config.yaml
num_hidden_layers: 23
hidden_size: 128
num_attention_heads: 2
num_key_value_heads: 2
head_dim: 64
intermediate_size: 512
vocab_size: 2048
hidden_act: "tanh_gelu"
norm: "layernorm"
norm_place: "pre"
norm_eps: 1e-05
positions: "rope"
rope_theta: 10000.0
rope_fraction: 0.5
qk_norm: false
attn_scale: 0.125
bias: "none"
tie_word_embeddings: false
parallel_block: true
init: "normal"
init_std_qkv: 0.048
init_std_o: 0.0
init_std_up: 0.048
init_std_down: 0.0
optimizer: "soap_variant"
learning_rate: 0.0078
beta1: 0.95
beta2: 0.98
weight_decay: 0.058
lr_head: 0.00728
max_grad_norm: 2.0
warmup_steps: 200
schedule: "cos"
final_lr_fraction: 0.0
batch_tokens: 32768
max_seq_len: 256
doc_mask: true
train_tokens: 191800000
max_steps: 5854
dataset: "wikipedia_en"
Each number is 50 + 15 x the weight over the matrix's rms, rounded and kept within 0 to 99. Layers, rows and columns count from 0.

# layer 16 MLP up, 512x128, rms 0.25, rows 217-244, columns 0-127
59 59 39 36 36 58 71 35 71 61 32 77 63 42 60 51 47 86 45 40 47 35 67 65 35 33 26 66 49 76 78 39 45 47 37 55 63 22 37 25 30 28 47 53 58 57 59 24 68 34 51 32 42 61 43 39 46 36 94 56 67 39 24 55 23 32 77 42 44 47 56 41 51 55 46 55 39 38 64 74 61 42 44 22 77 65 62 35 40 42 42 30 52 23 30 53 51 74 55 61 42 76 27 58 55 68 34 50 74 56 75 71 63 32 42 48 67 37 49 45 62 24 60 63 63 48 65 65
48 17 74 51 37 40 57 50 45 36 40 36 51 60 35 45 38 39 43 35 87 52 58 69 52 30 47 66 61 50 65 29 56 49 85 61 31 52 54 55 72 47 70 82 65 28 75 46 61 90 28 63 61 40 39 47 63 62 54 72 46 57 31 49 63 46 62 56 39 67 29 39 39 44 50 38 71 38 16 25 84 39 59 51 31 30 51 57 22 48 54 46 59 59 75 47 38 29 51 46 52 68 54 59 50 44 19 44 77 53 39 38 43 62 41 31 62 55 52 62 14 43 62 46 61 56 41 60
45 86 44 38 38 59 76 49 49 41 47 37 53 54 31 49 59 36 39 49 63 54 51 47 33 62 60 54 64 84 58 54 66 65 30 39 61 34 48 74 36 24 62 50 74 26 55 27 57 54 45 31 60 49 54 35 71 53 29 30 15 35 60 81 44 45 37 49 54 39 28 71 35 81 68 39 72 65 52 47 51 70 27 45 40 45 55 45 51 53 60 59 32 69 47 48 44 43 63 51 53 38 35 54 59 34 62 35 32 41 68 70 35 48 44 55 44 41 43 70 50 58 63 48 72 63 53 09
60 46 79 64 54 52 43 29 42 54 52 43 63 53 60 42 56 45 23 56 47 36 59 73 48 48 61 65 19 57 74 55 56 82 72 53 46 55 37 59 53 15 10 46 30 41 63 40 42 61 56 49 44 67 66 30 49 57 37 48 69 43 32 70 28 70 55 60 72 62 06 56 62 46 91 49 32 36 35 38 60 21 49 47 46 37 35 60 52 55 34 42 62 28 51 54 71 49 60 47 56 44 56 55 40 34 70 42 49 23 28 65 42 67 58 67 73 69 58 39 44 45 48 65 56 30 52 54
52 56 34 40 67 52 33 55 22 45 48 60 49 51 30 65 58 11 45 45 55 34 43 51 36 61 49 28 30 65 53 51 43 45 30 48 53 41 72 58 57 23 47 30 53 46 76 54 41 64 44 62 37 81 49 51 21 44 48 45 72 48 99 75 30 52 76 31 52 62 80 32 60 49 65 29 33 39 56 43 52 78 47 31 64 30 38 40 23 44 74 53 57 64 67 49 55 62 54 44 00 37 52 51 40 46 88 47 41 63 60 51 55 73 45 40 51 81 35 42 67 52 75 29 82 59 88 43
87 32 58 53 53 58 51 88 16 26 73 41 34 30 21 29 53 39 37 41 45 22 35 38 43 56 76 63 64 37 55 33 67 59 61 43 62 60 36 69 59 78 13 58 39 41 62 48 35 46 38 38 22 34 55 50 72 66 42 39 51 62 39 41 82 34 52 58 55 46 39 38 49 35 39 45 47 63 44 60 76 36 33 25 51 43 36 51 42 49 61 45 56 46 39 57 34 52 44 43 77 61 40 54 73 46 65 59 42 66 65 32 54 52 53 64 63 44 54 64 75 49 37 46 35 26 39 72
44 47 38 49 47 40 37 50 39 53 80 65 53 24 60 68 37 51 43 52 46 45 28 63 54 63 44 40 31 12 51 41 38 37 52 09 42 53 58 68 55 52 32 41 80 08 51 39 38 53 47 39 48 64 78 47 45 91 45 30 66 59 55 42 48 40 61 61 41 51 34 57 39 33 29 80 41 42 63 53 52 46 65 57 56 63 43 54 45 35 58 57 82 61 47 40 30 42 21 37 47 43 56 53 29 62 52 45 64 43 33 35 46 71 31 73 74 44 71 26 72 29 73 53 85 30 48 56
70 52 60 52 55 25 43 57 69 51 40 64 59 82 77 30 63 26 59 60 34 71 41 39 66 67 82 39 53 64 46 68 70 04 43 40 61 76 35 57 42 78 76 47 36 55 32 43 46 34 75 40 31 56 50 55 32 43 41 48 37 41 53 53 35 75 52 49 48 37 38 37 55 57 80 35 45 69 50 38 50 41 57 21 42 26 61 53 29 69 54 59 50 70 36 38 36 67 55 33 73 33 52 48 31 69 59 46 53 27 47 33 44 39 63 83 39 54 39 60 60 57 50 40 59 48 55 47
76 31 33 26 46 60 54 61 37 63 67 25 45 37 65 55 66 48 59 56 45 42 44 61 33 49 51 48 36 34 71 72 24 56 29 67 29 39 50 52 48 26 49 31 76 63 43 54 38 86 69 47 54 48 58 38 46 50 34 34 44 66 67 62 42 49 08 53 54 32 65 33 55 44 36 71 47 54 20 79 62 47 45 42 64 57 48 41 37 54 57 14 54 60 35 35 50 56 18 41 65 61 38 70 63 41 51 66 54 64 69 57 30 56 47 34 54 46 43 52 65 45 36 59 41 71 45 53
43 37 44 21 50 36 59 28 46 29 47 61 49 37 42 49 25 44 55 43 48 63 37 64 56 78 64 37 25 52 33 35 42 36 56 79 51 57 44 36 43 62 54 71 43 61 35 43 56 39 62 64 54 66 56 49 85 42 70 35 68 52 64 35 25 54 72 45 45 64 65 60 52 72 52 56 84 29 32 54 80 31 36 43 30 44 47 36 47 47 28 60 81 49 52 73 36 35 23 56 74 30 60 30 43 35 35 70 56 43 49 54 51 52 40 23 64 42 53 89 31 42 67 64 45 42 52 51
49 46 68 24 48 66 31 45 11 65 42 47 38 31 24 45 60 43 49 34 64 53 41 65 52 59 43 21 55 47 47 64 60 54 41 70 54 36 59 45 55 42 49 33 61 48 51 33 51 34 09 70 82 54 48 30 85 44 62 44 39 34 65 61 44 46 50 63 66 66 61 40 31 77 44 20 50 66 43 57 76 64 44 38 47 52 62 47 37 15 48 65 56 63 46 08 66 40 23 38 56 61 38 49 47 61 23 71 30 63 37 74 35 73 65 28 55 30 34 78 30 76 51 59 71 32 68 51
32 83 55 49 54 59 57 64 18 29 66 63 28 46 62 62 50 57 39 49 67 58 24 16 52 55 37 70 35 65 48 39 43 46 56 28 46 32 34 30 49 54 43 36 60 44 78 39 28 76 59 61 55 66 50 38 48 29 56 27 44 45 68 36 60 45 42 82 45 61 35 32 57 67 71 47 58 69 58 52 54 51 45 40 56 52 31 35 69 51 42 57 48 39 50 81 65 57 57 16 41 38 50 46 45 27 54 48 30 47 52 86 37 35 25 15 55 60 48 79 33 38 55 87 45 65 89 16
59 51 38 59 47 26 46 48 46 69 49 80 74 48 61 56 41 41 43 50 45 48 44 58 39 53 15 43 42 43 48 17 41 42 59 78 53 69 45 48 32 52 71 60 48 61 75 48 28 53 41 41 70 53 62 57 42 75 51 58 40 50 55 63 39 57 44 78 35 39 49 44 49 36 58 47 69 76 34 59 37 50 45 44 76 51 44 44 58 51 40 45 18 40 30 00 30 18 44 45 37 42 55 72 69 56 68 34 65 82 50 47 51 53 26 78 50 38 31 59 42 50 40 53 68 35 54 63
52 28 53 56 44 44 52 66 37 45 40 86 39 42 58 40 28 51 67 73 25 51 69 32 48 36 51 56 59 35 28 10 40 40 56 56 27 57 52 70 74 57 61 45 71 33 41 51 62 41 60 42 53 67 46 41 32 60 76 54 72 52 69 54 60 44 35 40 58 74 34 28 42 78 48 57 50 45 59 40 40 67 59 55 48 20 44 51 57 39 56 39 46 44 99 70 61 58 35 52 30 65 50 27 83 44 42 53 46 75 42 70 66 62 38 35 34 58 41 74 48 61 45 55 61 38 65 45
24 67 37 63 48 51 56 50 36 44 32 53 42 75 61 59 57 43 45 49 65 53 58 73 58 62 47 40 40 55 77 34 53 63 47 48 46 46 47 38 46 62 72 42 52 62 63 56 45 39 44 50 57 62 25 37 52 45 65 34 24 48 70 34 34 71 60 49 90 77 38 51 59 57 37 46 44 71 37 18 50 38 36 64 50 52 45 63 53 27 65 39 48 43 58 59 50 61 52 29 20 63 21 47 31 35 50 53 46 58 61 65 47 44 49 61 53 71 03 48 52 94 40 38 58 43 30 45
74 53 41 88 63 58 56 46 71 65 79 54 58 60 71 25 54 62 44 50 53 51 36 56 63 68 25 72 68 55 35 49 77 52 11 76 38 54 46 42 42 34 63 67 40 65 32 53 53 55 58 58 31 66 47 45 44 41 57 27 59 37 63 34 60 58 61 36 44 57 35 42 81 49 58 39 46 53 37 36 28 55 52 55 58 70 60 42 31 46 58 46 62 40 50 34 32 54 16 65 42 23 86 70 41 61 46 63 53 28 35 50 65 53 60 25 42 84 34 66 46 57 58 46 70 46 68 33
45 44 58 53 40 24 19 57 64 47 60 48 26 63 52 64 47 64 69 42 32 48 46 69 58 84 55 61 44 45 55 60 52 57 64 14 47 54 80 52 55 55 46 23 48 43 52 25 65 55 55 72 60 72 42 23 27 52 75 44 41 51 33 63 33 47 48 43 28 51 50 67 70 29 72 62 15 59 27 41 52 17 66 66 75 71 44 47 42 34 62 61 33 55 71 56 48 53 56 19 39 68 63 25 44 57 37 51 69 59 58 52 45 45 56 61 68 30 37 45 54 61 74 45 50 25 46 50
33 72 59 77 25 39 14 53 72 55 60 51 36 22 39 47 39 62 53 41 49 53 32 61 37 54 56 60 66 23 56 38 39 56 62 58 36 49 29 43 38 71 40 86 42 74 55 36 67 67 51 38 47 42 30 42 82 40 86 22 70 69 59 66 75 42 55 61 24 49 28 55 61 53 49 60 68 21 44 48 38 47 52 65 58 52 63 55 45 45 57 53 55 52 29 39 69 46 64 66 46 43 52 55 39 74 53 49 35 45 66 46 52 36 52 58 36 45 58 45 59 35 52 35 53 85 37 42
44 86 37 61 52 51 35 61 50 34 80 38 37 36 76 45 41 55 89 49 56 42 39 42 35 56 67 38 68 51 53 28 29 90 47 39 81 70 58 32 46 08 62 45 39 60 74 49 57 47 40 54 48 46 53 74 67 26 49 34 31 42 17 64 52 57 51 54 42 57 38 45 35 65 73 25 40 32 60 41 41 37 66 55 55 50 44 39 54 73 70 61 52 62 57 63 33 63 68 72 35 62 50 31 62 48 30 74 26 59 66 32 75 45 55 58 32 52 64 52 70 40 50 68 34 47 38 52
54 11 34 44 47 34 73 54 36 25 71 72 59 67 35 55 64 52 70 59 34 27 54 47 31 63 53 59 41 58 51 36 50 56 51 46 47 35 61 27 35 40 28 57 47 42 53 67 65 53 68 49 49 85 45 30 41 72 70 41 33 51 36 53 82 51 67 36 65 53 50 24 44 32 60 70 67 63 49 78 23 44 43 58 59 22 63 39 45 72 61 51 24 58 53 39 38 43 26 35 32 51 32 64 71 43 63 61 57 36 52 55 67 75 30 71 48 37 35 67 18 42 59 43 36 49 62 50
55 37 60 44 42 66 66 71 21 14 23 47 55 57 81 64 30 63 61 31 43 53 38 00 43 53 62 46 39 27 74 49 29 47 48 84 56 70 70 45 72 42 33 58 48 46 65 48 51 46 39 53 55 60 58 35 60 43 69 23 56 26 52 34 38 36 63 34 56 55 39 62 44 52 51 59 45 38 46 63 00 60 66 51 53 30 56 55 40 11 40 65 64 64 62 49 58 56 19 66 59 44 67 68 45 36 47 45 50 57 54 42 41 64 50 20 25 33 73 39 40 73 64 59 55 58 75 23
58 35 56 53 41 35 66 26 51 64 56 44 70 35 67 48 64 48 36 74 40 59 53 57 47 79 31 39 30 22 43 82 57 36 74 24 51 65 49 26 48 51 38 41 48 44 64 56 75 58 60 53 47 50 69 33 57 47 66 53 63 44 78 61 55 51 66 64 39 33 52 55 65 59 59 59 30 52 66 47 53 14 22 53 41 28 40 52 54 59 73 43 70 44 38 59 49 42 26 56 75 52 53 37 63 43 48 47 46 47 43 40 22 63 40 56 66 52 61 50 67 88 58 58 54 50 22 45
23 50 44 58 41 62 60 61 44 48 21 81 27 71 68 36 44 58 74 30 64 40 68 73 65 41 63 85 42 59 41 30 44 38 40 25 44 26 42 58 59 56 33 47 26 52 49 45 45 33 23 32 46 43 46 39 48 89 64 34 31 51 86 48 64 36 42 32 65 61 47 30 46 30 63 60 64 44 61 43 44 54 49 42 54 41 35 31 62 33 45 61 69 69 50 44 53 45 38 50 43 64 46 62 49 64 67 27 76 43 39 49 39 39 27 59 45 57 52 61 46 66 45 57 63 59 60 63
53 49 76 61 30 49 66 55 42 45 79 50 63 66 18 56 36 67 34 64 17 50 48 62 79 78 36 44 52 38 39 59 40 57 51 48 51 38 49 43 85 48 37 82 56 54 46 24 58 44 80 30 53 54 41 49 74 34 65 39 50 43 84 23 67 32 66 33 55 49 48 70 50 93 84 43 34 48 63 56 53 61 54 38 88 23 52 46 52 44 44 30 49 26 25 45 39 69 65 61 29 73 46 73 69 67 59 64 62 53 59 19 73 59 40 92 50 47 35 59 29 59 66 64 50 59 69 22
52 63 49 46 53 54 45 42 38 44 64 62 62 35 29 50 40 25 51 33 50 63 60 62 28 66 38 43 56 37 58 46 23 67 58 26 36 63 28 53 26 43 66 57 64 54 58 65 86 45 36 59 36 37 67 70 42 72 88 52 38 63 51 35 43 46 36 37 52 49 47 39 55 39 57 31 63 43 62 52 33 53 65 30 45 77 52 71 37 77 42 68 23 49 78 64 18 11 32 36 33 45 51 50 37 63 39 39 62 34 56 41 37 83 62 43 33 67 48 36 35 59 61 53 49 30 43 47
45 44 44 61 61 65 40 27 39 40 28 52 38 29 59 74 40 52 66 39 29 57 27 50 30 62 31 45 31 70 55 47 36 51 58 74 48 67 42 68 34 42 59 30 78 93 58 38 35 61 12 45 31 67 59 19 58 46 37 34 60 32 69 60 54 46 40 56 76 53 65 73 54 84 41 82 57 45 54 50 65 40 41 44 48 59 31 33 44 25 52 27 46 71 47 99 40 56 74 62 27 67 42 57 55 51 26 44 53 38 67 53 66 35 50 49 52 35 83 05 34 40 51 46 53 25 49 72
49 21 35 63 55 52 54 64 70 40 37 28 25 54 37 51 25 56 35 52 49 31 55 34 67 68 74 47 47 30 63 71 36 30 56 46 52 50 64 58 59 49 68 22 59 59 56 53 46 37 52 64 52 81 51 30 33 02 39 67 48 35 37 44 44 63 76 50 63 39 57 42 62 27 30 51 50 27 57 49 59 48 55 23 60 26 63 51 70 17 55 44 62 47 59 45 41 43 36 32 66 58 35 48 52 78 48 49 47 38 45 46 22 30 54 75 58 52 39 62 69 65 85 50 30 70 56 34
47 35 48 62 42 38 59 56 35 39 58 28 52 57 22 35 42 57 61 67 74 43 63 46 34 52 42 74 37 61 58 28 55 84 39 56 76 70 42 68 72 55 85 47 59 56 37 43 48 49 38 67 49 71 56 51 37 64 36 59 26 78 49 48 36 61 62 31 43 42 49 52 28 34 59 58 64 42 57 59 62 45 12 50 64 55 19 42 39 56 74 35 77 50 41 53 61 42 65 56 40 51 45 40 38 65 34 16 43 44 58 64 49 38 50 45 60 49 50 47 39 37 43 61 37 34 34 40
# layer 16 MLP down (transposed), 512x128, rms 0.263, rows 217-243, columns 0-127
34 62 47 51 52 48 60 53 25 44 61 57 43 33 57 48 58 54 54 28 47 40 54 47 57 45 52 44 49 47 69 66 27 50 51 72 62 27 42 25 51 15 50 43 52 58 52 31 41 44 35 76 48 72 47 51 47 42 82 50 52 86 15 39 32 24 66 45 33 45 62 55 67 64 39 61 81 49 55 59 36 84 46 63 31 34 30 56 38 74 69 17 32 52 82 44 56 70 74 52 54 60 66 39 48 35 58 57 58 57 52 61 32 27 37 04 71 49 67 43 46 75 49 58 51 45 61 56
41 60 64 55 53 60 72 61 63 39 63 41 55 79 51 80 51 72 46 49 55 89 35 56 52 60 61 45 75 80 57 05 34 53 51 43 59 74 49 60 54 59 34 37 42 34 76 22 46 62 43 47 31 69 55 57 84 78 63 58 34 49 34 86 46 38 52 50 66 63 45 32 26 48 23 11 77 54 51 66 61 31 40 62 42 55 69 40 29 37 43 55 34 50 18 60 55 73 48 32 50 48 39 54 62 53 56 53 40 21 40 40 42 59 64 44 70 65 43 47 69 61 66 44 49 38 60 38
53 51 66 68 34 65 38 32 42 60 65 35 47 59 74 69 69 35 45 53 48 48 84 57 56 75 53 44 65 50 58 48 57 94 56 26 26 34 74 26 36 46 42 63 32 40 45 61 58 48 71 53 54 65 52 46 51 38 65 66 88 59 48 45 72 44 53 40 60 39 37 46 20 19 28 57 74 45 40 43 46 71 39 78 13 66 86 31 42 15 55 58 21 67 55 50 41 46 53 49 46 53 49 24 44 39 45 53 61 40 81 62 39 35 58 51 82 25 40 41 50 79 37 68 24 40 65 34
66 47 34 65 33 42 49 45 49 37 58 37 49 65 43 40 32 52 46 56 74 58 58 46 66 58 40 77 71 57 65 42 38 24 73 60 36 73 38 53 49 77 42 39 44 49 35 73 31 44 38 64 48 24 44 75 42 40 49 25 29 41 27 42 48 37 61 43 39 52 60 53 50 43 67 48 45 47 65 75 56 52 62 74 55 29 91 61 44 33 65 65 41 50 50 48 49 69 55 59 51 52 78 34 49 44 66 45 49 59 49 36 63 33 52 30 62 52 00 73 42 41 52 71 75 42 50 39
48 36 27 48 54 50 59 34 45 31 51 58 51 46 45 38 50 47 69 49 44 46 36 53 64 46 47 24 50 49 49 41 61 31 88 50 54 66 39 42 68 86 73 48 57 47 33 44 53 47 52 36 30 48 60 55 35 28 36 68 60 55 89 51 25 41 50 48 73 38 68 56 57 46 99 57 44 49 52 48 57 62 73 42 62 64 69 40 60 45 60 52 52 59 34 25 52 34 70 45 47 36 65 27 72 33 58 55 31 81 31 73 43 39 61 33 55 71 43 70 41 41 65 56 58 31 81 07
57 54 46 29 80 30 84 53 59 58 64 47 57 78 53 76 45 43 61 46 42 51 15 45 62 63 37 61 17 17 54 55 59 24 59 44 53 72 48 00 65 46 46 33 53 63 24 56 32 57 50 61 61 31 46 62 37 21 68 51 42 30 64 42 44 37 30 57 22 21 56 65 54 78 39 50 39 30 67 41 56 32 57 41 22 38 51 51 58 51 04 39 56 40 42 36 50 32 58 89 43 66 44 43 44 47 50 46 79 56 44 65 49 40 50 25 46 48 27 15 35 62 23 52 25 58 48 33
54 60 38 65 50 47 62 72 76 69 47 50 61 65 50 54 60 51 66 77 39 73 61 50 22 49 34 54 59 50 47 52 60 24 52 59 35 53 33 40 82 61 15 44 34 38 85 37 37 36 48 36 46 42 40 68 68 53 49 58 53 62 62 51 47 59 44 73 57 46 58 49 46 51 49 59 51 44 59 50 66 46 53 66 78 60 58 27 72 40 45 43 40 38 13 60 32 74 52 45 42 19 70 40 51 48 69 33 38 57 37 57 28 66 53 49 72 55 27 33 34 30 60 81 50 44 47 38
37 23 20 45 44 70 60 48 70 55 65 42 52 12 70 71 66 72 54 36 81 18 43 69 44 56 21 66 56 08 68 34 61 40 37 33 38 20 47 59 51 47 54 62 54 49 73 54 50 34 62 46 60 33 48 35 65 62 52 55 66 51 69 39 53 25 79 48 36 47 39 49 47 45 45 66 53 48 31 56 50 60 26 41 60 38 54 71 47 19 52 56 54 40 47 43 47 52 50 54 34 61 70 49 63 38 57 72 58 69 29 58 48 62 54 50 61 55 65 52 26 49 43 48 22 28 51 58
50 51 35 67 25 46 77 58 37 62 60 66 34 37 65 60 51 50 57 41 77 52 66 33 50 58 65 57 63 45 32 43 55 63 57 42 46 48 62 40 52 76 55 44 46 36 34 68 34 59 26 52 37 30 65 41 42 60 52 58 52 36 37 67 67 36 46 35 47 27 83 53 37 51 55 34 39 55 39 34 88 37 65 55 28 37 57 34 53 27 45 44 42 61 78 48 66 96 47 50 50 63 56 46 59 16 42 42 38 50 49 46 38 61 47 40 56 69 47 52 47 35 66 48 52 14 64 28
57 35 63 61 50 56 49 34 36 50 54 52 46 39 67 40 24 38 41 43 26 07 43 34 51 65 75 57 54 60 32 57 44 57 29 34 60 32 57 57 61 75 41 55 60 29 47 52 28 35 49 41 62 54 92 69 45 63 61 63 59 52 58 52 58 55 47 33 55 52 41 26 75 29 70 37 40 79 64 52 34 59 78 61 31 70 39 51 40 59 63 44 34 48 58 52 59 53 58 54 55 45 39 40 63 59 37 66 39 17 34 09 64 39 47 50 43 55 43 54 45 55 65 43 68 66 48 45
38 43 41 59 46 60 40 45 58 51 44 52 41 47 60 39 61 45 35 45 71 45 30 63 53 64 48 56 70 15 12 60 43 28 51 25 52 62 65 70 54 23 42 33 52 65 78 50 58 20 48 75 47 52 52 58 64 45 58 25 47 88 41 56 44 38 38 67 49 35 61 53 26 45 83 45 57 63 58 56 73 42 35 37 35 52 38 60 70 34 77 58 44 54 40 71 55 33 68 32 53 59 56 28 47 50 51 55 41 42 32 55 58 61 53 64 48 40 42 64 49 41 42 70 79 57 17 33
66 40 32 26 44 65 67 36 34 70 37 25 77 76 49 45 33 37 51 26 52 33 52 42 56 44 56 45 31 61 39 85 53 65 48 23 48 75 64 62 49 31 70 27 43 46 51 46 52 34 77 57 70 53 52 56 51 57 43 55 50 51 46 55 32 52 70 30 69 16 63 84 40 35 40 35 36 54 47 52 58 42 50 52 41 70 50 44 19 49 41 61 55 38 48 43 29 55 34 81 43 92 48 41 41 59 23 43 48 63 45 46 46 54 60 61 60 53 52 30 61 56 71 22 41 49 27 61
36 40 44 50 41 59 42 55 70 35 47 59 40 47 61 42 76 59 49 41 60 52 59 27 85 17 77 90 54 57 45 44 54 37 49 65 15 22 61 76 46 64 24 74 47 72 27 66 48 34 26 54 31 32 47 44 62 23 77 33 42 49 27 32 57 41 35 36 55 65 52 81 51 41 47 51 29 21 28 47 13 46 60 43 53 54 37 46 50 33 53 70 52 45 67 87 55 62 55 54 45 50 27 29 53 72 59 46 40 35 29 37 51 51 72 40 65 35 50 56 53 45 57 63 69 42 44 48
33 35 27 56 51 43 72 61 45 45 57 24 45 56 54 58 55 18 53 44 60 60 22 38 23 47 53 57 53 58 66 49 68 56 53 30 53 38 46 54 36 32 43 32 06 71 47 46 42 62 48 58 69 52 81 54 57 67 44 68 60 61 39 42 35 48 54 38 36 64 62 56 43 45 58 53 35 78 48 90 53 57 58 60 55 38 57 68 26 78 69 37 71 41 27 47 44 55 65 43 70 49 64 74 43 45 45 64 44 46 48 65 61 25 57 42 59 53 50 54 39 01 58 31 36 79 33 19
63 28 44 38 35 34 61 58 62 55 55 45 48 25 67 49 45 70 53 66 47 37 72 68 32 48 33 50 51 53 31 38 81 62 46 25 53 60 49 58 54 60 39 50 29 36 51 70 43 41 19 69 57 59 85 88 33 70 29 33 41 47 52 27 66 47 36 37 74 64 39 44 50 49 53 43 44 49 29 70 47 60 45 55 69 43 51 71 71 40 57 45 42 31 59 61 33 56 56 47 55 35 54 42 49 43 51 28 34 20 50 34 55 57 55 55 50 61 53 77 34 58 63 39 40 44 70 39
56 44 37 21 82 31 61 45 24 48 05 57 44 52 67 63 48 41 70 42 45 53 62 54 58 39 69 45 59 32 62 56 49 45 67 44 36 81 36 58 56 51 61 51 54 53 55 70 59 45 24 47 44 44 24 43 36 51 58 80 49 28 38 51 42 50 35 81 25 57 76 53 41 37 31 77 69 79 47 47 63 50 70 50 28 46 24 39 53 69 39 61 65 67 53 63 63 65 73 60 61 60 45 28 47 33 49 64 56 80 29 63 54 64 50 59 62 34 52 46 49 45 55 40 58 49 25 39
29 65 44 63 39 63 41 46 38 26 49 55 49 51 52 66 56 30 43 55 79 39 40 46 66 52 25 66 35 36 68 43 67 83 47 33 34 37 55 65 56 37 41 53 46 39 57 60 47 44 48 47 68 62 56 55 59 58 62 32 41 34 47 57 47 69 49 22 82 52 72 24 55 53 59 43 59 46 57 38 02 50 63 67 49 45 33 64 51 52 37 43 51 50 64 37 63 41 84 40 53 39 15 50 62 75 57 65 42 15 60 46 28 58 52 61 39 67 60 26 44 86 37 56 51 53 53 42
44 30 50 39 47 48 40 50 46 46 40 78 59 65 39 59 27 24 22 87 60 48 48 69 83 45 60 38 35 37 55 46 60 16 64 75 29 34 71 71 52 42 30 29 45 55 47 32 45 52 53 15 43 48 28 50 59 44 43 29 37 20 39 40 35 48 21 22 59 62 32 45 52 42 51 48 37 61 59 44 29 40 32 36 42 53 32 41 39 33 44 73 48 52 29 32 21 62 57 28 59 52 14 53 63 31 49 33 47 61 65 55 63 70 45 44 48 59 58 44 63 55 33 27 45 65 41 59
66 19 43 47 69 44 38 65 49 30 75 66 30 79 51 35 58 64 42 64 68 28 54 57 66 69 17 31 45 59 70 47 40 54 52 63 40 37 60 89 53 69 21 52 62 22 56 60 50 54 45 17 37 25 68 34 35 40 59 53 47 52 76 43 53 99 48 51 36 67 75 65 67 65 61 62 77 41 77 53 54 78 67 46 47 69 60 24 36 38 61 31 36 51 47 60 51 53 36 61 80 27 36 26 38 51 53 66 65 58 27 45 45 23 73 54 20 54 47 67 11 62 53 24 60 37 38 24
73 46 53 19 38 48 51 59 29 34 43 57 66 63 72 59 57 70 35 58 51 60 44 74 36 65 39 49 57 48 35 52 45 52 59 33 51 43 62 84 63 55 38 49 40 62 54 30 05 46 58 84 66 29 53 42 74 41 62 37 46 56 57 58 51 20 38 41 38 72 42 49 21 53 40 63 51 80 86 27 75 45 59 47 61 59 61 76 70 40 45 64 45 42 07 56 60 29 93 41 36 30 53 53 47 29 70 58 10 65 74 46 32 48 21 28 65 47 24 46 82 83 57 51 67 52 68 21
67 46 42 53 35 60 58 31 44 83 67 48 42 47 38 45 61 40 41 55 48 49 64 60 37 70 43 63 51 47 61 52 81 61 48 10 09 15 45 59 35 39 62 32 51 47 41 45 48 36 54 46 47 41 68 67 50 44 44 72 39 40 20 31 92 56 35 61 51 37 63 45 40 24 50 24 46 65 45 15 58 39 60 68 39 63 51 44 54 46 46 39 39 60 43 38 55 58 61 31 33 53 48 36 57 70 62 34 22 40 77 62 58 59 32 50 58 52 42 64 38 30 42 34 49 55 52 60
43 48 45 50 41 72 51 69 41 44 42 55 61 61 40 65 48 57 19 24 54 71 53 45 69 55 29 51 64 94 60 60 53 48 46 60 37 57 30 50 56 44 43 45 49 31 38 43 32 51 22 43 55 37 75 56 40 38 56 41 58 64 32 43 68 10 31 31 64 60 37 29 63 28 59 54 42 52 73 67 42 71 42 46 42 78 47 75 21 61 30 42 25 28 37 55 46 42 77 14 64 56 45 67 68 50 51 45 45 47 31 28 52 65 29 54 22 49 54 58 29 23 22 68 65 56 53 56
69 35 31 69 86 66 46 40 45 54 73 46 63 36 53 55 35 33 49 51 42 37 55 53 61 52 58 31 40 67 58 50 33 59 87 59 51 55 53 64 49 53 57 26 51 32 50 66 50 48 32 48 51 62 68 44 54 28 43 35 23 48 44 26 30 53 60 23 57 43 37 40 42 56 39 74 35 80 60 60 64 61 51 71 25 55 53 17 27 38 30 50 46 70 24 61 57 45 43 47 44 45 73 25 90 62 72 42 36 52 46 46 61 49 43 52 47 40 34 33 66 54 53 33 38 62 47 51
19 55 48 33 68 20 88 45 52 64 58 39 20 58 57 37 28 48 43 55 52 51 59 53 28 42 66 32 38 45 57 52 42 41 43 66 61 36 50 45 49 53 43 54 39 61 60 28 43 47 39 52 51 63 66 29 36 65 47 38 08 87 52 50 37 82 46 17 79 36 31 31 38 32 36 45 47 30 55 53 67 65 44 52 28 39 28 35 70 57 43 48 50 58 32 42 57 33 38 74 51 17 66 53 59 33 38 65 52 60 36 64 34 69 03 43 35 80 56 47 55 45 55 35 68 38 46 68
57 55 42 36 46 53 45 42 46 55 47 57 54 23 35 21 70 71 27 66 77 45 70 57 71 44 49 34 24 45 66 35 22 73 27 60 54 56 56 80 41 68 64 64 61 67 14 61 46 24 34 61 62 38 67 56 53 24 45 31 56 37 52 28 64 51 48 50 37 52 49 36 60 35 63 37 06 52 35 44 42 59 52 41 70 49 58 32 59 71 31 48 50 37 53 49 51 36 23 44 53 48 50 44 48 53 26 26 54 14 42 41 59 64 67 71 57 70 34 52 59 40 55 42 40 52 38 43
49 17 38 35 80 37 64 71 54 24 60 63 36 33 67 67 66 41 73 38 50 72 53 63 74 37 54 40 36 38 66 51 32 53 42 39 83 28 60 50 48 48 37 48 44 60 40 51 48 49 89 40 51 44 40 20 68 73 81 59 31 49 67 41 49 67 43 34 74 42 38 74 69 63 74 28 50 65 59 41 40 67 29 28 48 43 77 58 54 58 37 78 67 34 51 50 33 42 39 47 17 51 61 36 42 59 49 37 57 73 76 60 55 69 59 49 67 26 30 51 37 28 64 31 80 41 36 50
73 26 56 35 71 54 53 47 62 74 53 40 65 45 62 55 60 36 26 56 33 64 45 62 51 49 36 49 47 46 54 40 45 45 71 44 28 43 53 45 44 61 40 45 25 52 39 37 40 59 53 50 62 47 65 32 39 64 60 67 43 31 39 25 66 40 45 76 50 45 56 50 19 62 37 53 36 60 56 47 72 66 50 60 17 65 61 46 45 45 38 59 62 54 45 35 57 45 59 70 59 55 60 54 40 72 46 43 35 53 44 81 57 32 57 47 41 62 36 36 55 43 31 30 55 67 60 63